Weights of a small GPT-style language model, trained from scratch on English Wikipedia.
Size: 14 layers, width 128, MLP 512 SiLU, vocabulary 2423.
Architecture: RMSNorm before each block, rotary positions, biases on query, key and value, tied embeddings.
Training: 101M tokens, 3083 steps.
Each number is 500 + 50 x the weight over its row's rms, rounded and kept within 0 to 999. Layers, rows and columns count from 0. Numbers have three digits each. The size before them is the row's rms in percent of the matrix's.

# layer 4 attention query, 128x128, rms 0.144, rows 26-127, columns 0-127
090:554413489455415555504455578530412586503521516415497472507607482478529433504394541525520519408508458608428401543560599612484512505488473468428560442481508480486483462541521504483511504435489542565509489616517453457584495496524495466517493523516445433550504463479462512417485497401526491458524546463569512461478416591475474433503557446506488464511514633536540418535524502513506478454566
089:542533445410492423399493563551537438554556582504521516499538541535534579470537418373430525444559521548521515523497535423442541537470510523569508466538522552491511462511500538430490515474538472520496482479485464506587563508492552507506499431419465496562511285513444471508537469484427492466470420475459503452508469508491436598485533436507541498517493442459440372471419580572479476462507
102:494500599494526577538509522434510475506500562466477499455540550482506395457535464461495542536420578476505587524488510428452402590523437460507509516406577479501447497543467389453507525610496434502545526443584453445589536547502514413527423465519470485525510547499451435563501541518517563465485453485526501390430561601440586500528495405589477551437516413455508499520556559537502494457522
090:432578454473470650480578400566540481578575495480555517495427483542490487502586520520488557512472429396490412504457446510484462517432503458563450505477466513509524492523550505486415477468421590447567535543527476491443477492436477497490477516487469545484473517487654622569396398483510479556517527570421438531470571500508530494580506528483492532502416475455493408486446522480478490456482
093:516424430592493538511407444531589487519476504542447491463561549423478417595479533487537568581490460470434491523406476554534486517459513531511410503452463513492467519496497460597423446488433440417476426504494509538507466493520465594492475625542503505487488565563435505537430525577479636490507579567463441508495436595552538524479528430517609469479561490502508565519566512486421489531506
100:413455481498482416669507533540495577490458522525558481495507509529536460506432467525455472486464447480448450559486521406519548492499538450430507514483452554551396588510548547478562502491415484518435466487493455436473554504447522578462475579549490540558598455489585487437513449438489556558566540507543391512377543548483559542470564545595465488504471465475414495480479526559541499400547
087:510455549521501443477427441458519479481497496501415510446374529529621522417472590599477549557501535469466563498510477504556498508613499556516474528492436542477596495427457480509477459574454566488528505523556555492513510649492433467450506456601510484453433518479474486531500498501476486534447533538584559548479455460493403566584514510487519508400587484581573555484530453455497426463409
095:439554423439548515550486448589616520486587517464531536505472500511495467513577504390498484504523519524608491510481504575530498610486471412481475457497564493524499547514544522400504504457597570491480579458511518530464464489513540469494479466456489510465538515390523521549544529497540531438438549400478409416574485503430469515485452482483497462446425542506434570558416594502431488605610
076:564544503527503502483440488549484462572607572633553562503558436487544483489478492464448421463459524593438495460536478517571577494538550525571522514526553561530556536482534511504513438501595535468483491444403505501528372508435486452432460490374489589513442478424485563482524502450589441538422395439534475482500565448427550456492526554521492489444471579482512493551553524482452524566450
096:471576433513526554495475470485498466514476506592582566439447388584575499472524513464494477566428469473564446423518564548506535581449458491485402543433489500618515557494487503490533525536571557503423542484448459484512542433538477578430486446498498552432555502427526432508540442547554498587461448519508400492574618540473511494405491422483512478510463448539458495554429536454419472534434
083:480485486442467451492501439389421511524441514463450372530469542441505560499466558487482579504561497509502507557441444462433513444490432468499525496525490494420469422390407446563409459445440529439477544493450626457451560566510443524546606571600559473478512505489521477418502550631545453487551447411488509464465492535493503515548486505504491545508502534487625501504518552508574500478488
085:497421494504375459563489522515480515461508521479565601481456511428439488502564544537554478503588473552406493444448508423565458426534583571493456586541565505590566563518470528460517519485453514505511381439478511495517420579494478446458517561395512499442417484463454479511494461403512572504423530573569531517505546480456471480455502432485523527539426494404513509473487510562512615474420
091:524513470413460455560472542508547506564521466425416542451509560542459492487432492466513427571441504513558495496314505564541520421537474402538430454537490516428469500468405529478592505460566542455397598447457545433525503580432488542522431455569509460549577430476547503587491525520500509490494525462564529414523474465524499576535551554543405502459460489497472525456501543499494586516508
090:541567531539447406526468500462538457534509547517535531481540498483480539473544506516455485519475549527431509567544458444484513355536443434497563614528476497447483482547479397514414381446544478503504533540389595492479547506515540483520553499493581509507501523460537530485507546526504420422455487450529542357504567475482546516586537576576511576531549479460619475427496470513499610543439
094:488497540489538578548533522555658464562539550553481527539527423478503484464556439459480508494508534491551512481510519560517473487501493448573524458483546519542485507641477500550576553491693596526548513523406501427441425512609509476516442492488435543507563542470522447541493481456496519510465529536513414505567453510486457548446482581531445483448529543485419461582493422593526484583479
084:538527571561480486488515514467548449471459497412441403501453547551585531478416577512536512520593590503406487524496557457525529520505431426503497417524448482439489470488442499507493438464543455446450532412500640505465488434527463422531507505496537512510588458517532557538512438515457482531443480505544438441449411484495483556597560501518584546621597441537443484537481475567450481415438
112:550503564457586513476561532546411567517444492436437496479496576513555447468541470600517428531528514487476531468569449488481534417472504490562483417499440538534577517432567471538504561556562461545499555459581516572447531414491566463572497576516457486526492466580452515560531493576436618555426508562523584557500514493532480520495589525429489483569527524533407384508505520571462495406509
090:455424563498460584505405604430466580510529513605457469466489489496486517490493615510524524552509551411484421455519484448435498503508541450471492522535540392456496518594631499551522459486501527556510503514432561508535563466479464543556421477455405463533602533507596413471481471450475457533621589541581527477452495476473427568545494494517484436458503517528526446546503520482536420508539
088:581535491536521433477443447500520472441463572524546570536502504514393476570616476487453431456558470524573592509488427522496478403516440527453520515500527541572538483466503442487395541486564517564506520581455586450493492493470474533549488523519529493516442467395499551462580538429539526395433459514498500453541528599490510551469556506580543402552483505565521466420517418547504615563547
100:483489449502446465550406575516564494475426542534505448528419494461489426507486510485404525502490485527507450468440507418477437534469497442520552427532568468342493487426488598406477510547526624504576581449470481478487509568585576414480524544428382553513507444498446505442514504501574517524491520484497474433459471539497561478470576483550578560474521498509490492551560639539485512485459
093:668413485626521472479430514501535535471517511492535545486492524520480516482511600520448527377530565484408511627515486568578437439547488464533512432521478458532566418466461612403537543496527603448427460513506445509479483467499544541481437461537462596519502464448488579519570508432565542466560554512462523478513572509444591477447532507514448532464562501476517465530458468508483507505478
094:503486490530523532425533593529412570455605559496523495490477552444589487413542387489451441514445518562555525532512543393434491431419552474427501529486519534500541408516460545507485553503497475416549449547549506471500480391511494508505548510451442563546505518529578570472414561505417563479525430529429510457402551506463475581474464570490483473412580555551441454510470531560557453482506
115:482534530558490501380482553579469595475577515455522579486552502473421446439476459529471478507448531472577612505517548477448437556476471476486569525408480509504508531462530463488503443495519536419578554519564508585514524428447459429531459462451535513463487460493451532473472457523532547481284561557497529482531521528502497442511439531374546505435505555486531488455436468459522492385551
107:527590431457494499481502510486558468507579580589561495592442518512489422576552395515493484607435493450537483513552488540444474638486473512432510410518532505496487451477449494484493431463508517563486663519507454580565435460522508389566527528542466480504458494422500570484491421454579444503452482479518461536530534510547482568462531468486489526531563479453560524435495537602424451541462
102:593482423562584545477472488444424548520489472480486548457498598519518529544457545517438504416535484485468543526488488537519548444498477584468542556451438508528576480454538508590482409533407517487433474508533428495537501399451480501514603473524538491484506548472500495507535433550516491419527382527492528511438567589511621550559515505479503523530521388554481364439524407521419468463436
112:460478477507456477418564529497404434474509430450544520521506636458546493585434512605513501551415449432470462480495549445497536440425576563442454515437440567430460469438470536567574460537409476608449400450504454457486556387558470465447515488413485433506522457539503525473442511507472538467523483529524490537442559604520487579533506463517486488573492516524572515522541549543534471554529
092:512570494544532463522508574420559497480505527475535533486538558503499505449587450420510595489534448466593529576450473463559526482551518471488489587535502504533488483472488470541491499524521425577574355422520511503433472552469466527528378492511428512498486509404569443513488441553554530471574455443480489528503354623502509423494483567497533532583508459493403565568580492502474497434443
107:498433502467488476530394490591477520500484518501459435519499478525526532554467573533478440422579595567516427506440437572460489495490531530599491555490471575498402496515489506532563544512561499493411416530571593559451492433456425475421498530571516509416462538581519529518565521499510628536539474483453555546545516521464402488439451518510444353540544430513565475507437476500480518542557
115:478459509447463503466452570447525563510602561548445498519447495530517582472557505476531463458607546448463526508479539553458553502474364625558464412556553493520565500437540538545545464488504473509472538427503522414488521551447469558428469561476400410502427473480522381502502529572500507502463448513486500556455504540534572516478521478450441465591556433460469373477473511475589548545445
106:525531450386478571515424490449447530536460521523498495436534520466543460551484467465412460443426521419524470417549571546538490519538533540527468550470464513570526532493482533566449480466509529510514580646453372472361483483456425479507550494562550549469428444513456413433410506504558507441534496538470496485505515580503543517632507555476562495535457517541483557366479475504506498508544
102:476552559529452548569509525540536494535467534464503479508523541463491492413515564439541548551382492469554541461527521506532474594466474493564584533504474497501563553553566480441502525524516497410594544434534571473519552559464571442595439429461382561561462478558547422585430429483524430454405419511602501419442468481507472405515515569466514541496544519409501504507576457508529499528517
108:585483495472549463405573607529593489410453540447495459440474500498542434513485560569563508485574599503494449441563583574508552483547433389445515459492499488451485425534410457485481427447568452580507486485490549458474526533534473482514446409574539539482558542515513528485613507520483458477449565505536491489482496481422540553603505526438547507441541561522497491415485474477397544546430
108:506545512410486424507509414525545477515501510478512485511556455445425555404518524456624484542584466455551601604448516436530432482522454430472439525554516481439470506451514548452497562451508506510422509535545559531457502465477476541538527547523546519559477551528538507453538561424523442537608467492533516468501499395451557449533590598511470546596562546520496378469498452575414440489552
099:495441555513506487489555490537493547536503486462408551553554497489461529443566554506597599453473567513551494492540501524542539453479495601584491598499537487506488553512451468502556547566518445445444482498458467500440537562549427443420511503488534517497479521482502501432400563517439511534433491557457429551401452508485476532472392573692504432503463525569524509480547483368544448455517
101:511552462530539471459510517557557557474448448392460522450452588504475490379447437535599424545594460531437494461446497453444499517500531430436538580484513463504480476466431529474445490531488489459548464452461526513581495452515519503563476449556534541522534415567505518488532560494561486539473532404433569584468511519457608402628487589404552430488524567469468549441562475482520494470503
112:470598489560551442463472544527560540524522530518543453459485567509472491493478476516508477557514512519554460544474527539547437456463495508522591530518515621545496482511501482534508523383495552463468522643533441491507518536470558462420392495519444550578489517484480474560616478433515383570491446431567501564483469374369421553505507536507469467451545556524450539506475528445392487441451
100:397543499547556528469516538463538545504480514477424496493454541464531499500450419538553509470487584441526403565493488442467538556431495457469505567473473623488463469622475521557426503454497510518473429513446534462448599569597513421486553397488508478486444503490510520395478530559500480500587477458498502446520520454379399473553491502569487426578529521445439539529446483418565462467586
086:436495455461531471549460509506530649533553533535575477493496504497470450427563560407506484504512550532558551539492443521532501513439467545531648474492509533567481521435516514384453494494463506447577499485395525567370502505519517548493483610594481524428508422407494514477550588437572447536577479523518437506468478496490397559452564502464479463494480487539462478549462537444504547493406
100:506545516467541357536539507494531522535530533439450451460477529535474489356534493495442558497458504543421452442598417492500438441503454432509461505523597403493512526563488515523471565467529520354578437461534465504539522487453544568472512565423457464443474366526550515498423476423473535467597409463549485443466514549378547517569512514477502505507521502517497565498524464459492513449506
115:449487441458428630514533466421513456466533469475429562397498401510567525520450518480534512588482575531585569508461499518467536516489520499490482464459456499462459484422507513506440573493459567457424573569507526474530499517510523507493459474466483511520482484578400488627543519609478450494396651428517403445548440536512441519471451468473521540443548497473517528423508446476500491562414
097:497453487438509554492477514466413465516482406578443491432529493513557487592493509460528560443499630479590572447435458498477516465468487603508418526440391564613493566459484449479497568542475530501503625518451523472373433502506478507511433486545427563506462522539512476486439485498554476519574477540511364569539464514517446417491506491481517444555510458451499496504529443551540400509467
089:458525501509428473580414508552527520495492566596565503539565597482559525390510446512457478447486454439558447392538486544473545496483529536502583551488533569548433503426481426498524568491593469424611600584485444503512541509525450488475468470601522528541563500474545487495436561570356467525551452562578480483489507488549549500559466576569515484492483485574514516471505500462483525545575
095:518515421482487576538520497519422506447564423445536600603520564439684507534476492488542537552433533486507549442472422562481478531600568575586521439463457486490455495462439470487502494536506481550371480514539449438517448439487473533534461419497499484521547569540520443575431516498416496479512478445499437507485443497496509546463428595466569519530528531505556514437526543435420479572485
095:498445581476488541600487554544472544510510430487533520527460538475548584498549522476483476500462406480437432592567506616479404486491503459442468390592519484475410506551429492445536454500458496562443473418599522524538527450521447549458461582561433460445470521586488482483454454455503502535541468471449511508487511444534596535525525439545593454480490542504499433461608519364494529553521
077:486468530463432471475525461521463584457537553587506541590568467416523534400532455372506515587463456512521549498402457551551442359548492516526511442567461531493486491465427533541449488486475440597476497437505495507463489527431467562508453558419445385473484389444487489471512578496483471506487510554529460496556516505544543496497448508435428460538461581432540406510469549558586449520497
097:362481517494415499523505575520616495594488483538444521453579550513438492389481495460484547445544438445505397412569559414529485449570523511529591424484504507493459452446483554489510486460567485463516530589488532486506489618546450466483443573520506474554516464519521465542504500456506587571577516548607504544511407546478484560509512559433479534477465571493473432536465437513586539495478
098:474452538530507460587475487499500503474524581526414471630577458470501514509595447576429473580489462566523497402484463505547413418474552509517543539520577561553492534432550505540486505508543497405523412479435535459492458507475501636545485529461443537449469438411454497463407523534507511559566464518485411487448432495430544452507515489525476513486447535375550454534465503489512375488448
092:390438564544453421458453501505552558461429557504467567508530552553428500432545493485491519474465462497472455466601559470577577426531501461447514446566459534562495485441524465507545519452559514427566581655554482499619528526534453508505474608468481520468541471500549571427438529542533510511476504464573536524433494455497425515463479607548463515516432559432472545565506474500563533419472
114:508438525559434494447524434500464480482476474394554527547381419471544457465423515437484418489527471543409499449528507508496533513548530507560553464485378537454506569392460453429527519496422470546347485508542536530445603482442501456528452488514537564541488521544503492445533555466567472428437486487543540462537515502432464568383472474467440437440469508439420487474411497510523537502567
093:450525538431385491438521555554471502536466460515522460440538477447387481536546544507384502498466498447493417527531616541485536477436532520496606469568534466479570510626548496491468530435494433455473601594478392549553553549417533507467487442466557536493497597515437538506496527497515421479484511443492524530424469501527414539609484470492475516426479493403475444433487441526470518482504
093:439524568481428518625515524530571443484558585501512488503578507529451510504506524520461406385422479504528403437481500507461395481469600480487564448614554441512482521424450506518504479524487493430632474486513497502520512511414485526485423576445458502531542476549583524470505531472594470483475528502457548564554415470459513518539445505450438602510501469459532508594491519448557554588552
077:464601446494597432469620406509472530508453480584453367489565423528487585576480451540553499486541504454500515571506507463504496521523369535562530651469543453408555475453558453551555492458505457432488511465520483524557481519540424491436433388594485471449462504580511538532588487479488460444549438552522483496429521507489490568427514538511505505508492511511497514490533509488555499444530
093:563531514449451431467459481554599492476527483561510487548480527547501556504492575570506453523428512543542519577456495530510445549503482472470489456445425433471545506637563455531542469466465467549347542448546424375509547520501503455430524454490499502389511572481587476592581462576528505516580468459456618464588468443463474540503566534429503459484497482443529493452451500500476474433532
097:514473560520478488461555530443448495430443467445487506486548448466411446437606441451501596520533538521587554585526561433551452499447453447487525483577497517554383491575506534525481479474455525398463414479513536468470501519503436525458588461424519483556569592501505447581546511485539402567429558545383494475503419495443503461571470464535542595518523486459494456584545433513510479498474
100:490522464511562433472514442509456529582478381514419407471520513581555550441462509488445554506452482499587418437511483458507444420508432441477449500466434481587516502466460482516476505528606574516503500531461504570465544535587527637400498571495487544473550377493516480507532493484574486532539506498489417506492519636481460545414513576536512510503516500510557546540546586473554488393526
096:486504524516498438419539508523496549486521543527514552500418439535499546422597438483550427506455476525450467567490508509512500402420404464478507374519553518406511535496524556445445495351432451454497512496503554485540583487513500463538556490431520551489512433423515512486513523511515490458503411496474584444495473538557479455584536466478503508400475542525510574451549418620588524393576
098:586488464587523546572540409472420540482457429549409515442434557547557436429433396531510440518523539513480569425478455568454539489527477472506585531457448527589513533497432446462538511526548604508479573539469519538523457562562585517573528495478550521540542517496487579472483466437510528539425535540476450541458482474460509431447419534624478408476430456439485587518480484515560523456521
086:491447562482431501541589570577602521520552540491576433527445562429560434365577548523399555500543465482496421456540477509510510546589551506546534424462501503459487533445451539457506531540479457495536511495508526571572526483498550345465451530481481440507454476528524551468435588498449470453444542550562506460473455542478477411539472404414531515422421508504471552492492471566566507487533
109:504442561475503488551493493535498487529465512516489528491523473599499459569451560510468591508490540480588552598465556458557597564524548560457595432427529459471569457446476580489495514653470409540439488463548471542449457419526511495452542479496337512484515546481590466528562492489471407514539544457529532512455531401527548600461461502413504546501533523481461520535470538506446526588504
086:588493538585552397542466481476485518521523489460460519518515544518412481486488493440503522492471424543418492475472490478443504528493450505449522496449476622566615469464546545474485452439585513527441510496514441441463628557531520544409418413545460535512552599467496572540479587533522573517577504509550512542465522479444551449500519539526490446566442572490470424578431456602563587450513
104:504546514548562409457500503493443539529507464485484462563504608507518491536474404468433440523377467521463498465484481422503499483508520471532523591543391558494479538457451538568462472549418498494473494529511501432484449442556406562521505562481455470420494488528435525474475524387472540457437524447499428612468491516616587528459510523566592457639455474476449538445501543554588540517477
109:519514495520458609521504450462551495502522398431504503490548473443427478464469549418488447420560535543550487467513458533505609459501456525586588558458472539557435442576482450396548513430557474570497496554482503461558581556398560436533464485502532437446517499522515553502497466574528557452507416430472502527534565471486531548427484493483539531540528356487594463495460431531454551400475
103:518566491427495493507473606568564504519500497476453467538463533604478536395478524516432502478487468532580461486512548504481497559446432502429492509485594545517591509422491526523554513485498440494537558369503564446443492400514560514458522601525469568522514393537430468516496544540417463546554500403515490445541446466582475561501457366455405508419542452497518447546470511489435490564504
115:508476479581488454551440459378405529462529422519449558544452477444616527540479485543537421481533469450501480453578458564476524474529468433550493486454394445530480552534431482493612436511520490541448526588536582493497472532451434553520454447512527440478454527543489489533551516417513552397442501521470418532529498499544552531500446502557558511409506432508525590462457459475590548370484
097:350438425580461460504585507493454545480490522449458551537421501495423525484490506472449412554505550534447579479514452504482519444520456511577527474462544411580451489512415437536535562432489616471488533449462607506522502581509498518550522532468628458493426516340475596459479530481477585484466506547487477522544477537482484484508470502497523485489486469473454539463542564608557532453454
100:555508539509514445421482522464635538418601486530545609576574567476471468585531538472536485504563515485439474445473460503455438470506483545497474560463502537533563482495452563459472600513444513456452475417528571431567546529494546377550542514465580434511521466562502474482365508544432588521436575580564468554524544488525559478447488495451505480512432513497479500546551566460486523525580
105:511404513541513455437482520547524551502433460460430494541455571482519494527433461490518422499540482603496528495399501521491479535603449470428449485456363492517499561487467541465476589426445547574447505457522511465499465462561490475608451558536533532427519397448515469462403539467431534530540499510485559555496620497577495526374480484435462434559497464537434416457448543554542498487495
098:572443557634520488502477505501517533541489443506487479450488537447512521464492528489516535456515506467611520466525454455498479615533511594459536536451461611502482551428510510536525469494525525526470577519477489463446487533564417467496525460552535503479540496446527501495497535497404572483488594567390353535587394446527526551418536562410529433502436441494433443617515542445455449501517
098:445520482493477514519499499560473556562482496537563453578595526547498496370536516527365496479454533541557472430491496482416491550525498481486524464477483553384497551529468507484471534518522542576523509571396478482460482523389483473476462522376533532444555465565565494413516478520439465439591408538623574507486460576547483517427363463483544448478499524524478494503475485500601486491469
095:558504500481535498436544555536436484489469503592568447558503475418466509620461495578481517509523528510549495487565480399506523526516496546484452504504473519466568474548584459632607522462583511493547511442568438471476578561460492474505486503427489452467453523444585577493522461539532506474466518585551581459451565450421483456466433486373484558482439476473565488499476445637564524568543
096:489514528469600444587582414490647432541495454482579472506441524531485460513569547490431500455494540508539515497511414511443471466477412481483429561626479499503464541512443381472561489481578489467486473517399430462489478580474510577476390500569415550447479520505548458549559539406482539513474464572472396438539518490464514527428527491496469458539537527491520459485557462495550416522526
085:490509556570395532458549471500430460549518517415448447501451481436541505566446507518552543571441494499483518512459534532545496488454485490441403518446469616546443501514549571580505483493517473598402429502445468520425464479541487429504553531471489542430481491609446450535524537574486520387520536481450427388570452555446547472435502519491442503526492506590520435474490358500561503476550
087:536522564503444480463468439403410539594530507521560502445408529505497484384453483475540491477417524477437488502489500497568555421452470499495475412372510480478514521490518542500567576481501576538532471567456537469442530525496519396519517427560460533562583489445418425481570452538449511526468516523554442405494544447475576411505492565522501538461513510545407570569440485472441543392471
101:519555494539504465534578452542520551571491415381428462523452468556505455490483427515523553481440455556548593494522462527584403521574465436480501504541510529508490488552475518538438499466574494521565512599467518410535504575564443462566431473605544523510496418466480509601506480389570446483505469394540492484505396525419547559466417559480450460429467534526424500506495483443528555494474
103:464445505547576547400511489410391485450514471457428465529383473486425501436548485576506529484497585543502481473497507448529504500433512559510556481356511448508504585491449615464454543454478494579435504511534505470456472457537474518486515443458551528459519444505503511432569500552609522408423583521556434451578530541499494457480495451549500567479448523469563594573491467569475551467571
113:459591497499569416521462504596581477523535507376471557442494421527425471587533479443440514477476549543551514468509502449535417590591544457526544573538507506467518502542542545507486532440527490419525508607489526405506504551425561576461435564523463457562378526473508581548526498372482509509478503637567493433496466491502495539464472499486456450472432483518546542541474523502508533569478
097:409578493506543446474471567477484539496580420487390491490526474507519537536475499503512458527536621649588425550508497505500399484396484519591588452516418496518545547528401576518453534502423503449470559594501583468479512531455530508518512450522492497470479500511446491502524545473533610548440535504521408569544518531476520497507411530432481546611536490493472555572507523561489530472431
110:516532523426549517491531392533535372427533515449444484471502427531431491543528453514565474556584470534515575583473522428443472590520462444478504497619492500541459500518527499523513535463518534458523567610488596476490511564464526580435500559496446449468442456478522533522511556472610573449499446533606491581581443493526487553489571562545431533478442512473537429543543549517581430509554
098:482480502529465489449373450480499492479482552569494461499527517526470493526544531530618525522491583539546524460468403523491436481482542547567451454561381473541494563428488544520504564604519513482595549553558502571433500480492456502431616535521537590482481451466395434381443511529500539482478403512562462527498569419545408488486506544490446443525547576529476502509448515518498463564400
097:423530537568619487443558490515629472527433439510526563556492457514493443534543478570367539462437501524519467448533539524500518504474554415433494407522512501500536496570531402473491485478424566506553498527402563551547512516459460505525486479440484466507512391499455501525589508434551527449443527591598454584489489446574446475513473524451471518500511600540443416449518513593538492558492
121:511419517539382576475413444466382467492537434545517535461454467506475559474490487630550483458454386495492523487499574481460477501496475629576449475471519502453472453464522420478495480567443442508554585497511441642525496482484509502403625488487535460465568463485497501403514567591558538456523463456448551491531572547484460453528459446513488535484487400496539518495537509495490476443508
112:478437516431631475632496510514470427491495545507473470453479488520483422496549584518449506353459411564529495494509501522451488561487587503512568433495518466563506571577499510470490455477441569521485493502523506431604490606416526540499523411490467491555517401484655580505570470458497542471517460503528489535425505495542526582517521493567479531547495547470495566505423587505554483528526
116:463483494432465510410414498573536451528508446464501448488471490529539561488507521468421501505530440591594474507430549547579472557556516536493594379554511577465493483543570574535524443543488532484547574538444475384480526557513514509529395440474414407547403448467430501528459559502516500507479569481558527556521468495503391515544523466479473563465552505513527601548543535498543472596417
114:468556541522535481554511438501572490572565483486426457466596531595499404579419467480444433475521480501468516591504498504517392466433525485487522505419505533440534567519383448412447467513580509415522515554455478469533550539420532539450450476490553522539565551542542480623412450435519452517527507619456563566481442438504518518484444550560476448564428531498481551473504498529510487506573
100:493486486512452580411491521493524404402513480480511482582548523558520513527495455575534395506492462457508532539442403560430493420478454513477533412466480532470511437489556555593584368442479498456559560425550434518582504480503450521493543517534575570548482633433488495582548466615534489509484440507426520529493536498573496488619471515542475511520543480501452498506541446578475493554477
114:585502491558425512595456522572544531484489460475483503487539425545491493517428521447493529506459489603481404481497545525538486484580497525466497459499464417449572535520473523446531454542556505560380548539433462477447425483496468568554513576525514519475428555493454565561516428479618540444493467421512519490349349578547539513496505481510609550565538497476594517529509488526524532544475
101:461503506486470570414525488518505545443529539490501436474517509590500507443509486639522481481537472621425539359576516511448487459540531403525578441416544520518431478418556437457483493512509487505552515518438487492522477498579463547516545568486554450547493473517457413466443539559466554442521529435424505472552382527489419545495430470382555430435591533574538540515477498484515499457519
101:468546580504533547395525499480494366434499514446504470472541457495495520455473501548494445582479525594501528334578560522488510522552519503547528435514545425454496446560482562506533454488453543541495490463565542500570500506547508430532436504500477501501558414528545397455536478578550435551529512480506558518514440438511545482499452391400433518416461491487442466523573449406618514540465
104:516440522592444482564506502476479573517478622548495438453423601523501485470498579579518561447460443421498436520544439514467520478498441566496477428481501435511537507435488461405511438620532517515461582496536429618537520498538440485449445484571576613577475519456521494401487542521425576524551469457567491480468542466506536443579476432487512460529541470477531566503515469461573560452515
100:495511530530574481417554469526513529512470508445463477440507459403513507527496441515477565467548516537445593457478493499579462498507450488491551506500508515463491505517411565515601440467569548585526524532547564511534589544465518426500360484535456616574593466496532548467449525417474464551498443448537480434538551526463416454399528499449472584466431484520443502425600511648502487494495
110:524459457492584533492558570477392530473506451449479633494482485433450536451428483559457489483544563472541514406447611447530519521506495453444535454511564416444498521490511427570505501461529524482367532527539521502534568377455481545492433462468516496502511512438625626454518391480470495510440546593457583529502458437468530564485523436544564530457508499490519472507499519539543532428494
113:454538486424513479523580361569405510492571424484387442480505513555485482492441441574548576505493448537502534591430526495433528436539523466519423492578451513562492528495546402515545435470502560513456532431543599497485464475500447564395404576529534499484518495498594602533524513534536466492498486483512553489479509568475571577559480522545518463533500458467526492405551431464497568510578
114:426449472468504583509406498395489408513523509487509487528483527407550592560453391476507486523447511452502491457533519526403452569584479475552476591440501455529491510424525466515495549564433439516470574517458472576620492526478477435520562492440459489531440481494457456383459453481430434546492573517538467568403456455582481437527511525514515574546615434468535474448502536487491484514448
099:502534559556476546574570480517629497523553467499405484492473595410508582429434561547424467507618543481587449469406505563511524598499501486529501501469519486511512524454456573497514493552463472558543517514325516514508522499577510430523460491542501495482457498451514473532474472387534516553437514479501440496457469529577574436451475497447471525492527488540487511446451511402490547471359
110:572441468547562438438570561556599439455479579514570545476501505385466539488430498481444467520419485505546432489474423575586576401529501538489464588455496570472519567572481520554476452474562587574460468566536490471508543521473492489484483531437546502584436544567466523511509438553486442487422532440486475442535524490508558511431568489497445529501511573489476461531489455514360417494573
118:552428425524450536457530535545532558404542395470486566507487496517484397557547509476594449414487474536516450558453493547482569514540453482557452519511452512489463437483483462502383457505521520542382489448562453525517586466527544530508494548584470451463519511518475450498596541554507502428480506376501483534548567539499508539517606481462519453563528458581461484417640488546529572573522
112:465512599555497448509541565481514510445466484499440502590519622498402537503483506558539480500391417494450500489532578452470461415468444514539494487599485491394494474547441514569507479483506560534457442416444489490494497536620493483547527485497432561455506457417513549497437501452481516529543467407521493450505527500436570559529561573540560487569526491549477544533634600550581521424462
123:529602532516574527432539514500509481442556408526529520475467541422452510464527473532536580545499429504434525453437552515459529494459462469545494550384595501463456401437467513504586541467554448513486427491506522494579559474410560510439527535429535508577488527503522529485503551462525598536461571569512468563515529536381474567430480443543555502466464382477529460528510520450505565377579
101:536482418488491438518432478537474466487513561522474505488559520479494445584567397485503464527497474509499374580436515522538472476389537469390537543508442512628504569445469493465452517468467544444549547447546492517515502430552674559511568523457499544524496486511416456534489585619490544456601544522406484534512517479389530490511518523523513521547483478456552470544508512468447574548549
112:507516512481528561468555552513470465621395474484489436574416623513447540526448484562415556456409459473510410535510482525436494437457563524570553576551471451564439442528562625525464529530419584533519482494493498420550478451474508466538589486383388512504483499527468456485588523482473480431439463425452568500469521532497459504502548563458481557453509550509475506534536465563460479504499
132:489527475397542542529461536458486462463534527436552568516523529561435503526486438478569533564478562475541534656499417460531458603523520544514474475524507479528454494498552507493484532548568596520460516468443416428502434491514409455461614514456455523483440573523454529598527425552530434537542565555604583530460444553518520502497483590443433477502451525497524478531511488531515468655468
093:541483504376565536467435521490533478523529565445560538421483509427556434529448532528543520500513522490519480555611506423451514511443536441547460548444424475480592518560439460541474502459540463523581491412498468501582626510486530513505477488483416480552479578512571426490468513441410550474485471552625493484539548501506442537470549491525530512425556501509571439520456407513576416384543